Weights of a small GPT-style language model, trained from scratch on English Wikipedia.
Size: 14 layers, width 224, 7 heads of 32, MLP 576 SwiGLU, vocabulary 4991, 9.88M parameters.
Architecture: RMSNorm before each block, normalized queries and keys, some layers without attention, exclusive self-attention, capped logits.
Training: a variant of Adam for these matrices, 540M tokens.
Each number is 128 + 24 x the weight over its row's rms, rounded and kept within 0 to 255. Layers, rows and columns count from 0. Numbers have three digits each. The size before them is the row's rms in percent of the matrix's.

# layer 8 MLP up, 576x224, rms 0.115, rows 196-237, columns 0-111
106:130131108102141136143168127121155113132142125091148123095111124176144106157124122141132099157114191108157129098152119095107115122130144137143083136161175093140093163141156094114123128085169115118108149137147145154090111071139131123094086145112118081097111108141162134105091113111122149142105080111102108070126111167108152152164142151135
099:164095143114130144119158163133088171123118108123147142127146135113125123118151161158146110135155138143130117151126119166158136117123117100101120098144105113142118149135161117149084101156137112121182165133150098104116115125094112118119155130143095124142148103119149132137099095122155102131098116109131124127104119137163116158132118132114
102:082133126086132174144132130098103086107120123120151143104137155123133146129164147102207130145121143136135100102157139089122089134110125146163116136128147134094126125075134125137109135131116066143133104121133172119129123109133143113141185139105063123093112105122107159133118135105110114141182120184100135148113083115102079120127122116144
102:129116142120126132151109134141084154146156117152150134107102137157120103138129139173133123113139106125122148168121115166143104102109100160130153135130119161101085107138123104138141094109093147126150112102154141101125104089160100148190128114097169151130110172098123162119083099128079084087135107182145089101132140161107134130119127123101
094:120124156083119076123112111110125135127110139116126166123075123144125124149110142139121103105163144155085144139083149156116080092117115121129141089108142123111129117159102111106123146147124107127151077102133163094123104109120102105121113116090196110140118155133120110115170137130153142154129125124117174097129158089137107183119137102139
101:122131113147121139143163091135122141132086129174127105172089122123158126112151111125158129108145119131102157138130174133106140104147127134147135104141142141133174111133140143120128158113170128139112128132128155088148156125141145095170168148103126133145114100162141133125122156130093060168128166136128101136146157128193093124128176086129
098:120117143127137148119084141149160109151116148138101137100102120131133139093122159116175108135135144145127106059153119077122066084126089164116144088076125110112136083157086165152121139116151136182164161122109128131147126115139156143128097102120132132141135101128148116141173108145149153150100053164111154079117115124136126129105127160119
090:138149146140129154135137141116102129189178116101115111148143110119111127085093132114131124140132137149132158117174111118079162175112176132115107122154141170166120127118097127162106100099107135146130133172137117114177130099124148126125143128123054134128103102113137170163130112164103147157064115132172147149128125101137118139129160137150
104:111142152116116143141144180144150093159155084111122129126113079152114147150125155103125140090117133107141111111155102113161108123132097148160145128125187085120150153097116142138137113117114075094137100151133172091092117130107144113123148116082152144150102149118113123139111112135089126115167092114102135125120144157109131088144127101112
105:099116134125113139205169208083083106099134152142146115149105112121172124133124104135163129096159126114102140107109121147123091101114161137087164115111151127127150129161133129069130149163126127129107144132146151142116125094185138147128126124177104097157131126108118166130099143155189114147161082147109105136160166095123135103173147112162
109:130133104113182109160128152132116088147108138105123195128082092099142158183098127128093107157106140112118147140087128097128115106112120206120166136164110153087135151148164099170183129110113117087107165125142124102138151158120119136115128134149121116139157162131109155136139119151094113127157144126163134107149111169144122166073130131126
102:069074096137114150128114133088125133127167109101102129121138102121138131100133120124094161121166116094149130099098124113170103136120139091114143094113140173121138120151178166121074136143116112119156119139141178144093101152107148125151105133155131098127102131159119136126117119146111130102143105099150155133174135104102093206121123097100
098:186154126156135138142167080104164121139134124141116177143111113121119128114074138114113138151169146112136087111120117128142110126169097178136137107139109108142148119149097125134117109118143100119104132142123175103097093137103097115170121105112148153115151170135108132124122097135122092119155146119096104132126100150112109183127097158133
110:155141124130145127166119104161146084119121116132131138151154116102123175146127138110130145136118099087120099130108134161105102135106131114136103134088114092130147124145077120083093122111156137106153141154148154117127137107146081116136141091113154161155165152095109099129125149138076121109143101123133117136121149148096132153121121116102
098:130115094153153115101149115113141154144203131105135155163117107114116121127128143132130122121148068166119128125090118159132134133131144137120116132157135103093077133119143149126091109145143119129103151126119143129138155131137137092135129130130112124156134112122141107136127072151111121147146067122198128114129138096112107184159144177120
104:154105133158129119113151152127110120109082124153131114163125145145146102121136153092098139135157119157145146119137103146143113162177099106124069144148103143142090121115108147104123115128097129127127102118144156141130132100191119109118128132081131117185156164100131122127126077168151108074142118130124138111127121170189132149132102134127
103:100149102116162113123112150125109154092121116112145116097128142079158113152103132153172076147134142141148083134162128094114068116121141112103140136133099109084106082108122171086141089107129120096106106160106115109127150130156087138119111104186119149125135151126113087106109098089150125120106115133104145112142114149094116090135102122121
125:086159110118127162101123094114109116161100171148093128153133118127105155098102150184148148072138120117133146158115129113144140133180155135129110187105116155135131149100159101104170142187114136171147177134130118098147099101120127131110091127105158123116176135137111113093131136155118164175132131110125100115122119127148114169158061109120
087:091134134144085125135139121164129127142124155116098128126094147124134074132131141142094094114134110153164147117123171125138096105149179171188118134125159152134113089191160130105108115115096105148145139105113117122092120113136110131125122125116124144128159094132127119124147138156141126134109141157135086110124138165146126186168162083109
102:104128124089127160157110169147096126143105125100118085160098081097070145101083130099088162115101159113116130106109195127134151106111140165156174135124112132117105138114141090116121131097124146089114129121126160130107078096127144135112092108135163126112129141147155152180168131134108141149142125107125117109086154089100110128132148104076
098:128128144124146145131096107124084114127101128169169133112129120118177132129158153113184141112126124123101129150147098164167145138109184103130152115106166133094091165129111121103126128139163106133141119114127103144134187140129072127141108134103108180091193082120090116138108118075105111144106116125162130106158119143137118129091129096141
098:129123138130153139124128135113144090105087097146120123125144153097153151129097152132126129127111119129170119131087145131124136133184151139152113115146157107086068086163118141171107132160110138124056103110067139125140105172103130151120119139148118130145092079108159123113141156113173149101141102161127124114093162127143114096105159121132
104:124148130132134105138106077120154117123144108106093156180087093132102078120135120153116151100136106140110124109136129165113091134100113070096142086144160082071136145107119175123109154124117145137065114112092093110145158146104133160125101088143141131123104118153148091114145114117123115139110173114110193144140103149178123117170130120160
101:081109140125156112107121126144144102156129176096166127128164135148114131115139143126131105083155141121079151147118137103147101150115118081108111114139137147115119099141117111087126133162095151188121150134106145067189137142144130090139152091124127171145092139120111136102151179175113104143140121094127094158133119092087111110127109124115
103:101125118126125137089102103152119138180108148138140134110150115129155112107144112132165148126154077114139104118140147098121122086095132133147117116115129132135135091162126098130147146166147125133125101129159132140087079128131161115144145091146110105139123140135105132167125156114107137109145132108131144139160104098126117160106133116114
105:126164119132117120121136091129137123123149189174125118136112157140152106113125133116106103130122109102139142129158127107122127137123131140064114179133142123143136122152084160121108160149127133120141099137099146114110121118133111143118123153123125103099163159118131137111167127068105128127115138139126125124079207156139122143140158085146
131:108086116118107127120141163091143118132117114120139136101150144150150126117149123133122194128122115146143199173082173128166140167169114116105112108097158115127132118118166112062090181114110103113126120064118137142100115116152156130154129120145154121133126133103160105120137140105135121107146131122138152086145135134115101136126095101106
100:109124084103126102175169157123121101121105103174154100155108124132129145143108113171118091125187136109125123142153120174139146127130115118145128176125114109108168115164153147140125157088136113140156132150102139106128149128164098136136103113165123107101121158134117130125133109135108124132107139136173114114112125106138131122141112065201
090:157150122107122091143085130085087076109137130133113134141130128140148121102111074114144135153100155090132125103117169142132080104164148149130100170100173142132138099119174099142142104134141108120142142090146128152076113142132147153159158139098123155151139121153061115134075098092124107130115083155151176163145122111136156120158134081132
103:129126153149105139152100145132143089146123114134126119107130096117126065160138117096121162116154148139136170127158128134130116131163114133130141130110113080162114098168181174154140137111103147108192125113129130144179141120159119167191147093101124132117118126131139099123121113100101085136127146119169063131152099125103121146158131101110
104:165165141137099143119136142114092120139110106121144165121113098175079179131134133164146139132089152125148154142152140109135147133113102131124120088143106116128120159099129132184120141145123146149141149117145111142105178136111128115173125132155108130160136155124109201145148111161124133092101139097140143148159115135172116109129111150174
105:136107101120155148145138127137138115147137123122142148110167124137134133153117144177121112118148119112108092148160119177127120117105127105149119109096143111092122142133127142131132096138137142101121133130135186135117155121132087147112145115135141139119097175150117119114137123139093092125121092179102145120158119070119106107115113124093
106:116132106145124104134113092130131140091094178174152103119144078144114139131151148142107113162124100128112075108113129162117146065087121132135138179080113136145145102143171103131154151175118136103152124175143153127091127173105134144123104123188166138101110116154109115135153137102124137113119175094107082127098143111149167120124136122069
093:149118128171123119129162114127142110141146110147138154110124115159132091159143119146087163112098123142158157136140125166162135090149095143119109085132168124085133115129101140137150106081170194128069115138157168158148148107103130110097127164149128140118129146132131149091117183122143133087125140131151130129143119123158109102157105119139
092:087170156078103126147116105176117128149147134113134125101156146122143119144145102107157130138122140103152162132150149138141134139130124120130111153133110107145138116136148115166125142143130108134123130138128097116141131153123117087176149123094153168146146087121159140123096118178061110141120144087157117144108147135140122149091143124096
104:181072132129108137142143146153148116136121130112135145129100155172126092097121120098073155135120158114160145131073102146145171082098095093125105104125145149124140132123147103114127137136146160158152084127122160099095142155118146135121121125123097148138091124092129136131127131149116082108108106138120144121165097161154123135143116134141
112:109118148108153126121083113106130153104156102121169113124146192162128109141122105143125114104127122137125051173131136169135086112154183150125145175109138140152133129100136127128122155132126092093091111152143119137104128184092148116111120113124140134116114123144124155131141131088160122119157141128149148142128151125135150092176107120143
101:136136110112125163148150141085119080136164097180160145139138109153164136143123147126136108109156076117143123096159153170133176146141129108119162165162127106140106118119082144200105147110173118131119114148122168157132157159119120134143148118128104126114120134158123120100144154189129119131110125116158137125129158138166137146162144106076
103:159129124100122119173144153135123132102137123099131151139121127129126137118161158130114143128127104175102115125128091101115132131124127160141076159098118132146175141103101093082125100117145112131144122125128144143125095149128121119136160142107152089174107155135090111135112173187144161114132121089096087101153145098110145077125098181108
110:157094094150096129148169112107124137157168146128138135160153153138089098176119157103122145092143112132126123139092130141118130117141099160097118131107099141153145128141118130116126111147134115103132141155148125135139090088086200100135135103135108119152104109097091119161125124111112151105138142084128143155123135151068138107124127082145
096:102139104128137106173143151174101171107104180124134103121097184160162119176116127132197090100160134112110138129139159115152056070113130156155114139140171113117112144131087151112151106134144133145152117158108121120123113128119145137147113133103122143132103105127148127137132143125144143108099154159174174124196126123152123107138108100199
097:116102115164152118119150153162127133093127120172098167128101140152141118134144138122099171123115161079115095146129092110134169142113131163100121132090117114114078148153130145127116112152118082133082091069110136137129156138143129071131131133143148123075105125108107160105126104111153132132171163143146114144177104109132105127114075123144
# layer 8 MLP down (transposed), 576x224, rms 0.0899, rows 196-237, columns 0-111
104:160119116104158117135142169111131107129157142119133084141147099155130156126059153144143130097083074150153105105145155116178113097133126111096129166132106109100118144108139094136140083113094127144171102117103135128138080115108121153121093110139113116155133099109145118108130077115154122151142152137204138134098140129127082102082143129154
101:091117112143118157115160108119150103135112147178106099113120104102134124136088132135104142132099133130114145124113144142044081127105090169100166129189145130110152108101095110125139132099077114103105058106121162085171137128125148183114136137100149135147078155161142092163165134132107118148150132157110149137142128103128107111139093147127
104:111158132170119158115144140125151154134168123061164148127132160118165108091129136121124145113130139149087130111096131126076127148110082133114135134157137127173178152153129108173125175105120162135156137119151147146113124114160141142165147128155109107151134161148086121154109133132123114133091163135109125138154148139121107147149159136100
100:118112132140127147139080089145139133145118143141113140186213116144141081139154130153137149135145120115099114132135164080203111124130138104133103132117158140135119137155095122117118161140100162080111118138143106112159121158133114111179167149139145138095087142138100130134109098119198150105119130136124122134183158115143117111143121126140
094:112114134142104132119118130140107109076158136129122104124105147182130146162111146107150139142104144132138122107152110167177156132072087107111127111150133144131115135113161105110139103142128123134141136113128125124134143114131160097128153144156078160094111125148152106173095086127083128108133125114111108115113078112129144081138132132092
103:131114129165143169151135083100150216139095141104136146147161134134122132091158132158139119114132095156183121117102137135121146115139110119122133152140127148173144128112100111142092109125143136155097147143123136111107099137121100124171107114114123128144090124086153106150117125145135108144187146103122116177138128132113141131129135128131
099:134113123063114099143113108140174147088133104117151166140164135109153150093147112135076121113115146144101143129125137126122138095105118118157148109162170138104091110110123113137178104135071145107093133157103160163124125135134137122104113133088168097118135116110147156168139138130106090149123148107122098113101165126108111103107118124098
093:133099112101116122102116113133137148063074144164142121097116171140154143137132120129099124101109115099106100129108134152230103088149094146132135175142107095084143140139131153110151147184151117083125125128123127137093135149133107147115132119131165129148152155147147097081148123116146137131188145129112115130118131148125142132155105136132
105:130124103118153103164143150102140072134122167121135142144132129096136090158117156116125116120133099126109121081144117121186129140119153096131123098106093135112110121165130133112102146138087145169152166169135148102144119115138158142153148135121125128126145151135130180107106115121117124120091183117131125103143108127141120119123111139116
106:118114187114151116117132090095138102190123123174134148061104142104093088096106090107189115123115124079130109184146165167075105143078094125100141116120112121127116131107127141167122111120172087140130115135115147144092124128137153135148122107100123161135124121119110127087099131078107100102135130120149129115134077090107116099121128118121
109:110115164118149126151137150119126093104144140139107120102130143155129108132158178134148142063118120112102115141151129165122120145129170155113109163144097135095137109103131093149095142173154147107156121115152121136116173110112113088131113116183108171171124139155118104148140143127120125115082141181146108103130090170154123121111158152110
104:129094165166134118109127093119145091101138146103133127124101100117123133109167096150181110165137121083149125136132141133098111108146135155131126121110131142154111142157125133165107103157094118111108126132172144134105180166120100136170137156119136103123149096136109121140096150129142130114141149110085092102139078135117150119150118125139
092:128114131094166105109116101139115135131114134095125139122163130113141159096145153145119150085126120110133120164131149125085133110141122133162148116120176101115121127126107110123088125089139108117124116121122132168082160188108149118165157143105142142091086118115109106161153128126121088111136158116103115152097108120048150117152150091111
104:135123122127119174098152143114112102145065126112154119156070175125144113144117125109169067121136131102165128111079117172163117116139119111093159121101133143054138124159117155088125160108136136165133095108104167159123099153096172141130158146088142081154168139081150147094109110170121126105146115120132115118126096101133084123110149121112
098:078110095118125150143126148114142130155097134155093153085128078135115147140096157103103092124122165132130125143141075119148128099156127087127129110124180164149160126158146110120106131095137109111120141139152100090134071122134097151118164085117131152115140152087116084135148135136116148101123159133136195092175132103079147119129115128163
106:171182114126092110160098107174063078157142167122103095100103147155135114130099126107121137141105121133131117155158154164173178121149137119138124133098133126095105121139136171132058117112115077114088140134078106134157118115169104109087151099120140137080175110110140161103104123136113142166136113147102123122134146126144106095142104119105
097:076142136149157133125122137115123143115098114183113112153177132144109111095135169142093130142129111142166114119113123091031124131124163149152114119099128125133147134096162112159097150141145130111127130133151143107181127141131168154110119113175147179123138110137128097136074157150137097119112133111162118138102141100139136142123121147140
121:140096126174131120168130136112131067140121113171139188141140141153145079152147128131121159102123123136126094155108129117124120142176102134110132190163149117083177136090138085091165147161138142138125161128144117164114121120142149167135129147146131134119141134095126147135140125112126142120131112107127106123129184136090151139170127126141
088:180108141118174101137113119143137157137188114163128154129145087122130174115124138133107152140152145135123096149148081124132135148123135085093135124146108111118136169115080104121154159155151145137109137127136148142163109126132109100140188147151135123120102172135132115127103150125110125119152124110125139152148135112097124096068083140131
101:114146138129097105105142109132114082127098143137167136168104141169157112133147148100127164112126153126100135088143142152086155096134132133107085159119111174121089135099128144130123089099110124133113148159138124110168132157102145119157143152168084085142121118134172094133107164128111156115101139108120141157158092142184124171139133139167
099:074088099141111150107163184113163138116136142107136112122141144111087129134114129122106134115163131132176089144113103130180134104068117115127155139136116103142194170128098116125143157127092129136138096124147083160087142131100123131125107124152155147188083168155142084085169089116099131124126126096103108129106129108091120126134148135144
095:152147134126137128107103088119184152125124144101155137152092134159148169137103107132105100115082067078095184110157148145125124114122186154103135115131118155171179164135095141136115159097152126125153114130113113091158155090151125096101141108107161154140141136152102094142131153150111162127148103154107142139134108131096125141161136157138
105:153136138134101138143121111115147132096162163135085091156130104126099143132088093154115113141118133122125107124097166138117147141111101112117150100124184117120115068130117143124115070148151084130111144120149127131101150127125146123103198079144154153087136095115145136165112107151096109150097141118128113148131100103109103073120118112091
100:106111104148167127088141125158138122118109079102159144118109125077111119128134119142134137107130111085158114132131084108090111143148140111150102162118118081111093148111152136144137163151178084113139130169112120129114099112117136110136123129127140130134163171145135081100122121151166160142121138102128115180104079123143123096112139157149
100:145163148132128111116103134139122095114113162142137165069157142131121070179117130132138142128152105149117103124119137103028158111121154142097089107129132134125123131077123120147144104113072139114131159132148133145145133074147123122144107128106138102188098138152126119146110134112152112138109124110123131158100142126131102155142122106120
106:162142113131105101130127123147109143132149110166130135090158090111121113118158132126132086108111101110118106141127137141188117110141138118144114171126149164107116149099126150141114115119173074142111135103111158172108143104108136176141154135134130148076140112145106153141159087129120157136184142116136101139109112156185127133111104098155
105:102091165152101167141105136122134135140146144157173105115145110153152146094104141149114117099130127093086054093118168137132169114114129153152121152127127114160126135109123120131156124125132165128131133142121124137169127139109119132103106134166125103114143130136109115167148093144166097174151130169123095195103143119113153161158134134138
102:111151126146122126115124141150131111135158137128119168119094140117173120102120110124141140100093122140123105147118199101107121147110081139097161125070105109174151179122138144142126111129163124127164109150132136133152143153186082088124139100084130151185087120098099104136178108107105120089113121105135120116111141147077124149161136127110
103:100104124145136137118123099146123130146105128130126134154134129141130132176138122104131103120162123135121173155099117119130144145060136113102154083132109139118120177158154132116099166136142132130126075145115112110177118118134125086084087126133148085110096144113147164151151181157116134152106159130086072111105146116138139136095134124129
105:151141151116122155084127091109167121132132147145121107158104122133121062151166103121091075111158116123111146099162138138121139172101112152095143162120144127124115134138139140165129087119090112137136107145183180111147096144124107134094121119143117110155186112132115170102169114127115134150113134127091108154158128144109141113122141106105
101:162117155099125125120117106157150083117125109124156128114153164103156144076122133127120117119113157173080119180174133107135129143090099137119120083095135120119096173111108144146098145105126121151131130122125140157091120122139117114143137111108091145162082104166122140122151098129128117128098133113170155108163109127120095123082154121150
103:130100147102111135125159115166159166158163172156085111124130155131153110148140131132091135082135109102108143147095142136091084125135165109114128146108143107137103129124126129202154071135105124120114127142159102115119187139136153103103130115133127149132075168170106126076146140114130086120164135134148146120109144136099121140141142164135
094:109121135136072133148146117100176106119119142097115141140138117137096093121106113167135135141118106092098157113124078112146094094148164144108135117091129097130099144126134126136132118136097115105092159182133098118188127112147117150126115136110135156138079148111118117138162114140104121091096164077107126136069102092113148131128081164157
096:115117140138152085175124129116148125119121129116167174127109126121171129131099136088118129102084079126169146109127136110179156125131113124120105152148147122114095127150093128096090129112137085122119127123105144177102163119114133131122133163076099117098161137102166108184112188126135119142139122152145146133111143165115111127117146177183
094:118129134177154150155139114127115129054152120131119148115114153145096129129118156078145123084075120133137138134113100100161078141164145136121153111138133136122127116124132102121154115112136182148167098108128122161089143091152114141165166147115118121154114080116166116128130148108113143132129107175147156147133145135103181059114138160143
099:149100105163088103130088135185139110107097130141135169155125138164178103098129166148155130113173075117124132122116138114167132120120131143176123147140119125125148155111107102133140135131150086105103131079126150113111173123157140169143127114107158112094138152151136135130143104125098092087137088147156138096167124163118140161144127092142
112:151113130109113131123120128111134145127141112165122136148124138157157148156153164144136137139135111139087110140131150156065101134156121100181101149130140131079127111099075099124161114152107085156134151089150106137109130149091130126135137160167127140127141059152119134114093111130169105181130151165113157138096168166141126153164093120115
106:127167175160139126151085120153163142132132133132087138115128120135095125119100164162160121161122133133129105131154126119170149117122114168089104138130132168116137127115107118112128158109149130139116161157108144119141116123089162142133096134122123159157097143144121112137139094132119148152142091104116122162092119114143121094117151104149
104:135113146100123142123140170122175150155120109102127140131124110163114114147135117104125166153145101093137089147100143126102133092156100151162134089081115111171142150119133084134095104098113138140137150140106157100149092139128172195148151159096129135132116069112085122087111148151101120159099131147126152138136053122170158103122130131082
111:118091122135106143139121095104106128133148125104142150134138153120103111176109178118122142096106087086060112134107153129138092117114102158127105135084137096114146123118116123126164139115137091178105118121127203111156079114110182132122113117135128102137111121132085129140144131101119135130189114140107156135113149107057121131101164141097
096:133108127098104146087039125140162144151184114131144136140109117103150111141117109149131122114132164138112097180153105134075140168130123103097137128107158105147149148094124120135131163139113123156134118120103146139166130101125144077127148149109079082151102130147124089113138089127118102151161108105104089131094126113145121119143115134112
091:104117135137148173133113126165153057082112134127089140109138140161141135114137124154125104129137126079095114147101150121146135102137104147159130156111103096154149126170169122114134159116102134116120094064134153153103137107124191116085120137130146110107152155130112192131129105148147108144193099117122125147154168116149132134138104159135
# layer 8 MLP gate, 576x224, rms 0.114, rows 197-237, columns 0-111
101:095120155116105108140112142165109155113154082106175103099143159133115137169154122084179095148115101114125106080119098148138068119122114082116132146124173132151111099128129120102166134146126143098130111136166132103144151091109107125098088127178123149150146134138136126140115157148118128106123128126129128133084145116158145106107123152122
104:116156107125175111124146158062118092089140121108167146109118149100123117160154152118096085116173156199138149109134099092114113112181157128116105135125122183125137109119123129118098136131131097146123149153117156131158099122182097111132172095143140097120107104151191074121153077137136121116161101142114179121118167120132167132094091142141
101:128154128120112116165120149117119119112114107124139182085100150143135110126104128136090110153110100132133125148112118117099090167124131176145147127118118100106124142097167119158141120110115130131154142138138148125100113100212119126085135113143168135131108142142140098122150105174089127137141075100126078136112102135120152147144158102119
095:118126106165122144143135148118126130155096131108100122140116135050117125099111119120098085116148117159116127126128100082132121119152116119111118122114160087136111151089110153128142131118181138114115099138141172153136103158153098130110070091063180157139132130113129144112137148155139107146130127115116109143099148115131131119158107151130
105:138141107143092122194124130121117145128079129133091172071092107120100128102137099126128169138123174135102132146123135088120111143142139104143096104126078100143111119120167094152147093127105137125157192124160125126151072120121103119112113148126117134138113134099138131133170093151136132115126176075164139137136143114163094148150126117135
102:173124150156120152119129178133135128134167166122085100178143120152084117174145129098132097132145125105154135072163161161123146154093153109111137148121108162140143154153123107137100132104146129149180124131181124145162116147101151114169119119110120114131082114094149140122145138122121150102130130136139144135104142112126134175162092159142
091:109141118146113167106123110131104103200162108117104103163147106079186149121120148146101131116135159147148178107151156111110131132109198116106129133136141135147122085142110153150141142081121166137103116137096128130131116074138126119100167135134095105178121127166127164167087128137119126110073114178124171133125128134109131169126142133163
103:155111163115148122153117130129128149108153135159106120093149133124123153172121132125066117093145117148077123133128088136113121122141126139130151124162084131131102132130099124069160104157128148168131153122191112108110147113154129137152129107115087138131107081087129112157149181077122148091095141139100129146112120105100106088126142159183
110:147154183165164113138114147095157121131109126149124126142133151122078113121113148141128122143134108150132120179143110128108140107155110113127123117137135114130104077093099135121131080119116152105170185117118093133111108170093111120100120135120127119137118138090103106094145147139133087108106142119115151135094103139116132089090143107062
110:096142120101129148128148161100119099124118139124113115106082142130120122151099103119122113132097133082110135165169117126126096133073133134122097156164180108113154118143117126115101148163140103120190112153133135143113129129109170138123151102145091177173152114139098088103163125157121142107159144117134131114118105110127116151123116111113
100:108150127073151107113136154128121171139106127141125100128069138114107116145111120140093124134127139079090107092131131164114096102134127119134157134093152097148139113128116121114114140122123106153097138145148155113133109165198113122144121139097141133063067184159144121135113087097138168155135103142159125129129119115103121114094143146097
101:148151154088178068135132168138138151114129099133107111118108120152129113123124102154122153144114120178171122144135159099140110144173105130108120128142142157148081116121119098118109116130138101113171114079117147141118129147100189078132087144123124169120137091128152154107140133096167175126100101138176125140124139125124120130134121112110
104:087159110168146124157099102147136127070159181123135128105151116140125139158163131112126107160129110141095125122151138134096118138128116117132079128114120120158161145099124111156117108140090135096147171150161124122125112146143114129113117122151149149120082120127110086131185142135124132138126137158124147130118108117055152151181079133153
097:121134093083149131124166145124098144104127138162145136171111170155093139128139135138123143137134122139133121103139148122119181161137084084107135108120104105166151125091100098117094126151096104087157152132145145115121103122138123111109107109161123154130121127123151108091094092149184132114120145080122127135135133148162120111101134103156
104:175090091113130133147121101117156113130141107132125148118109130143107095141118101094098150188132123120126118128121115107133123119146072110116117130102133139107164106154127093156143171170146123137150067141128139104146137148136112101097144084148137129110112123137162100124165101116131167145115150105157108073140106097138153145130156145109
097:120145113140159116126157108127117147113070098156122153125142152130131152076143130119121119135140140137113158142140111104139123121146143130103140112100129146135132135133176057136166164150139150119110155122155187128102109138095204129117127089133163145107141094143088103133096150117085130147112153087154110123108147114164184151099150126118
115:112156166114149129157151158133124119150123141151149133130136130176104088138185128093115156116145141105099160116135088106104154114143122093154132115104146156146128102131103081122160133181112134104093103136107142140120129158107163123139112117133155133109111150129130135102134141110082153156141161112170110093123163107132157114112108164135
086:123146098115128124166136147073108116100108118062126107158157133113143113148119090162131123098127118137153196082130141083134114134173109121107126109124105105135096115135184160095091113114110084116160114143140143140112144079081130136124103082102115130127140097130134186104142120118154114133158118158107147116120119122165106101133138109148
100:108136127128122101138092146137151147112153103124105156140144137110131134185160151119178134165118087112111138139124121135131112107114087099140144137144149163156098111126141141083137157189134113140118166120130093119099126130132125127143194155122148182127161112117154160143106149109116132160152123198110130127125154099091117143109138137078
100:095133099052171128143141126143133134121142133150123161143117112114145125083141115146162125136123095115115134112151138170113148125127100037139087114150192112159134127158143093117149090146108129063103166123111148129146130143145172132117070109118144162125124085132129125105147102145125133108147096153179143149139145129148151127131118134156
095:096113113114091139160199136121094127097083130100086100097130150106104116106168128114122137132134182151140088118118129099126104130159141109141102151157132119102100068134147115117093069132119080112119125129117133133119091138062142135148086140129104109080101131151127146106108115131163118101110126123147132122122125118164154139117093137111
105:123126120127143117189123128106140128118148106128109138113111145062138104119121091123161142134155140142143110115111135122135114136155133121132128132107094118147127125101105121145099109090110127172121190131138112132145080134119131152160145155146154125154127158135162135144096105137131111112132125154140180134102117085162157125098115108075
103:158096098133119139119148150139111138118141117129132140142104126129171143137102106109104093129144100133123132098124145169112118110149150143094100119105126132136104185106132137135148129126111084144126186130166105133142144108100178139071129145173098103127130140122138134150078158125154117129118142162127149122149124127113128140110062146148
100:159154092121140161156173131085133101092139148151149152114141169147161095135176136183144113151126136146111104145102133125121129141165076148111118086128065148136115106098133107112121103081101102130113107110123094098147133127128129130139120128138135132113107134082149097135124082126106124125139151101152094134121152120131133160139159117145
097:159130157137160058114145107153167135129147149139124132139132127121159099117131133123170130127111126123130107151146098122136084124177123139088110141121132140107083150127123135103068151145167095128145155118145105132136132154138131131125122108122150115133130133092125149118162097170084117136194120138154132121135116089161123118095071144158
079:159152115084143060155151157129138131121115115107101142116131129120131102143144124115133131164142112146137190158122099105125093148160119111092117125113137116116121136127138109094107148155114082130139116100165132094070136135122154092172136120114152161124133130094132124095136142089106140067121130116148151062131141118113119125120101123101
104:160126100151111155139149178118156183107149130094110149120094195144084092131140112074161125148183132128130144147147116108130111134135163098138120111187073088162169159095106132128131099113147141133109108154136146110114089108169173151119080104149128125118090135097097143135153096144146131183114116124128123126108130115094133098171112102118
108:144117106086104112142127070101139124163127115152154128184134121136133151155097113113152126129151135130135152145118112115131140123122147121099144119117125124108107126163147142122117127157146103153100104143134114125064113153112110120099114149115173056149105145096126159138130131145116160173104143131079101116123168149147150139127136125177
102:136128115126138089146132147102133137109157119131111105128157159133110124130145084106147126105118107155109104105141121134124144145149121074106110101126085098179129141101116069119151133115172180116125091120138129109124134133119144132132143111132131110147082148130189091130173086146167167188109118137083088133143139157131142129139130112112
100:116117155115161116137157123148174109148116141113146121108117134129108143163150151107144110149106145151112162096121142121093142148103107107092097095122142130122138117149148133123152123138104122106103122153121154162123131149131130144142162112145106107160151110142120096104114130159126117095115129111167157114104159105115111112116128141152
097:149152109090128138148220125155125121143089173182090104104131109119135111126160142099139144126131101085144107132155127104131154123129183090154136139159137113155121141164127110155098156095122158073135133143139125127153115096109126099118084110125132098138086082116150141143133080117142110120112151083184105133092163145125117140163111156119
095:147137104129114102151158136098126139157142129101103118097118133087152085143158124102140152110153124129106137120143083077107116148149159130092128100139116154149111120101125160130101124120090148147131162121131079123128114136145121109150113139090093149151140140130127104123108115142093125132136134139124138139076170069166121093120112113182
081:122135121120148186112136107149142112079131163144115104067099068151091112145144131164125159157129161164113140112148107128095131166104143159135142140180149144102133107104142105138159126156132140110130137150166106098126165115071164141108112131168122126096114149158144135104112078129111161153088111125171097146161118096133134130207094125100
096:162137124124118133131186077096135105120154100101093150171106132151128106102101110111136123163099094166097147104131090117125107156183110170129152111109148139135143132098137101097149137135074101152115117113098156166123132137090156092146178156091114142102158092108111122139120142134107136144132132119163121151114148155118131092134172153147
090:140121135120159099161122155117172138105127119123139123113105128144114099158130107124083123132119165155098131119107104112134130120141134114121100126114145182142107151098122123103115141176114157176163107151120142092141149175105110130120091100100120145149093071086129101118118120131142123126121174127119129106133123096149122115109150165161
113:155131092116134095143132179126157140108163121128120143106149153152122132139154107147146153146150133111054118081182136138117103123111133120117081103135167133128076126128132114142131071131108089119129132105126121123132134155090156114123132115144123118172121098123156117130141100143157187197131146160147119116094158188135149144155116130144
105:185113149163125144130126159105130125123097172127146118135097100099140163149129148107154136124121137141041115141122099111123090126122086138126171122151145114122113174126097095138149129143155126147153091180133154089151135149154111154121116139112175109152112107113086097130147085102115104157146128109130136122115126103144125089127141123131
104:144146126158151125139130126106087124101116109150168126131167124096140112149132095096103102099121117157120121151182113115129124145099114152140132108153196082132084113110103144124149110161146117153113131143169109149117182157161154133126150141106103113190096132118151109143149101143082132074141127126122122121132110122123167131114107141080
097:162162125119096122121125183105154160173102123120092124118098148151094129130161134123127134130150091143103153108097093110086125086133117089080145109159138150134104160133116144112087115137128140141172128157136112117111141096079166096120086096136108113144114128127129112124103197139120178112133133117107143142115141115110134132161133139153
093:114094138188138119140147117131126141077097115123113148125139152162141105117132124101128112128190123124151151148129094131128124119111126158150076174124129098106094124186134144110114134114135136099116137100112143143077119166134166129126104115131187138143163126125111136180116144099113147176093148100163136133101112111116123145091129125160
088:132098115138150064167105182128129165105145110156112167148127149110134107108125084090140175142124132114100107156131061134105110097122096117109127132125109151143152173126094157149091127168146092080088125125098111095152142166133087152157141125148138155123139162135132106115138133098131164112137121134148148143111105153129137099135123137139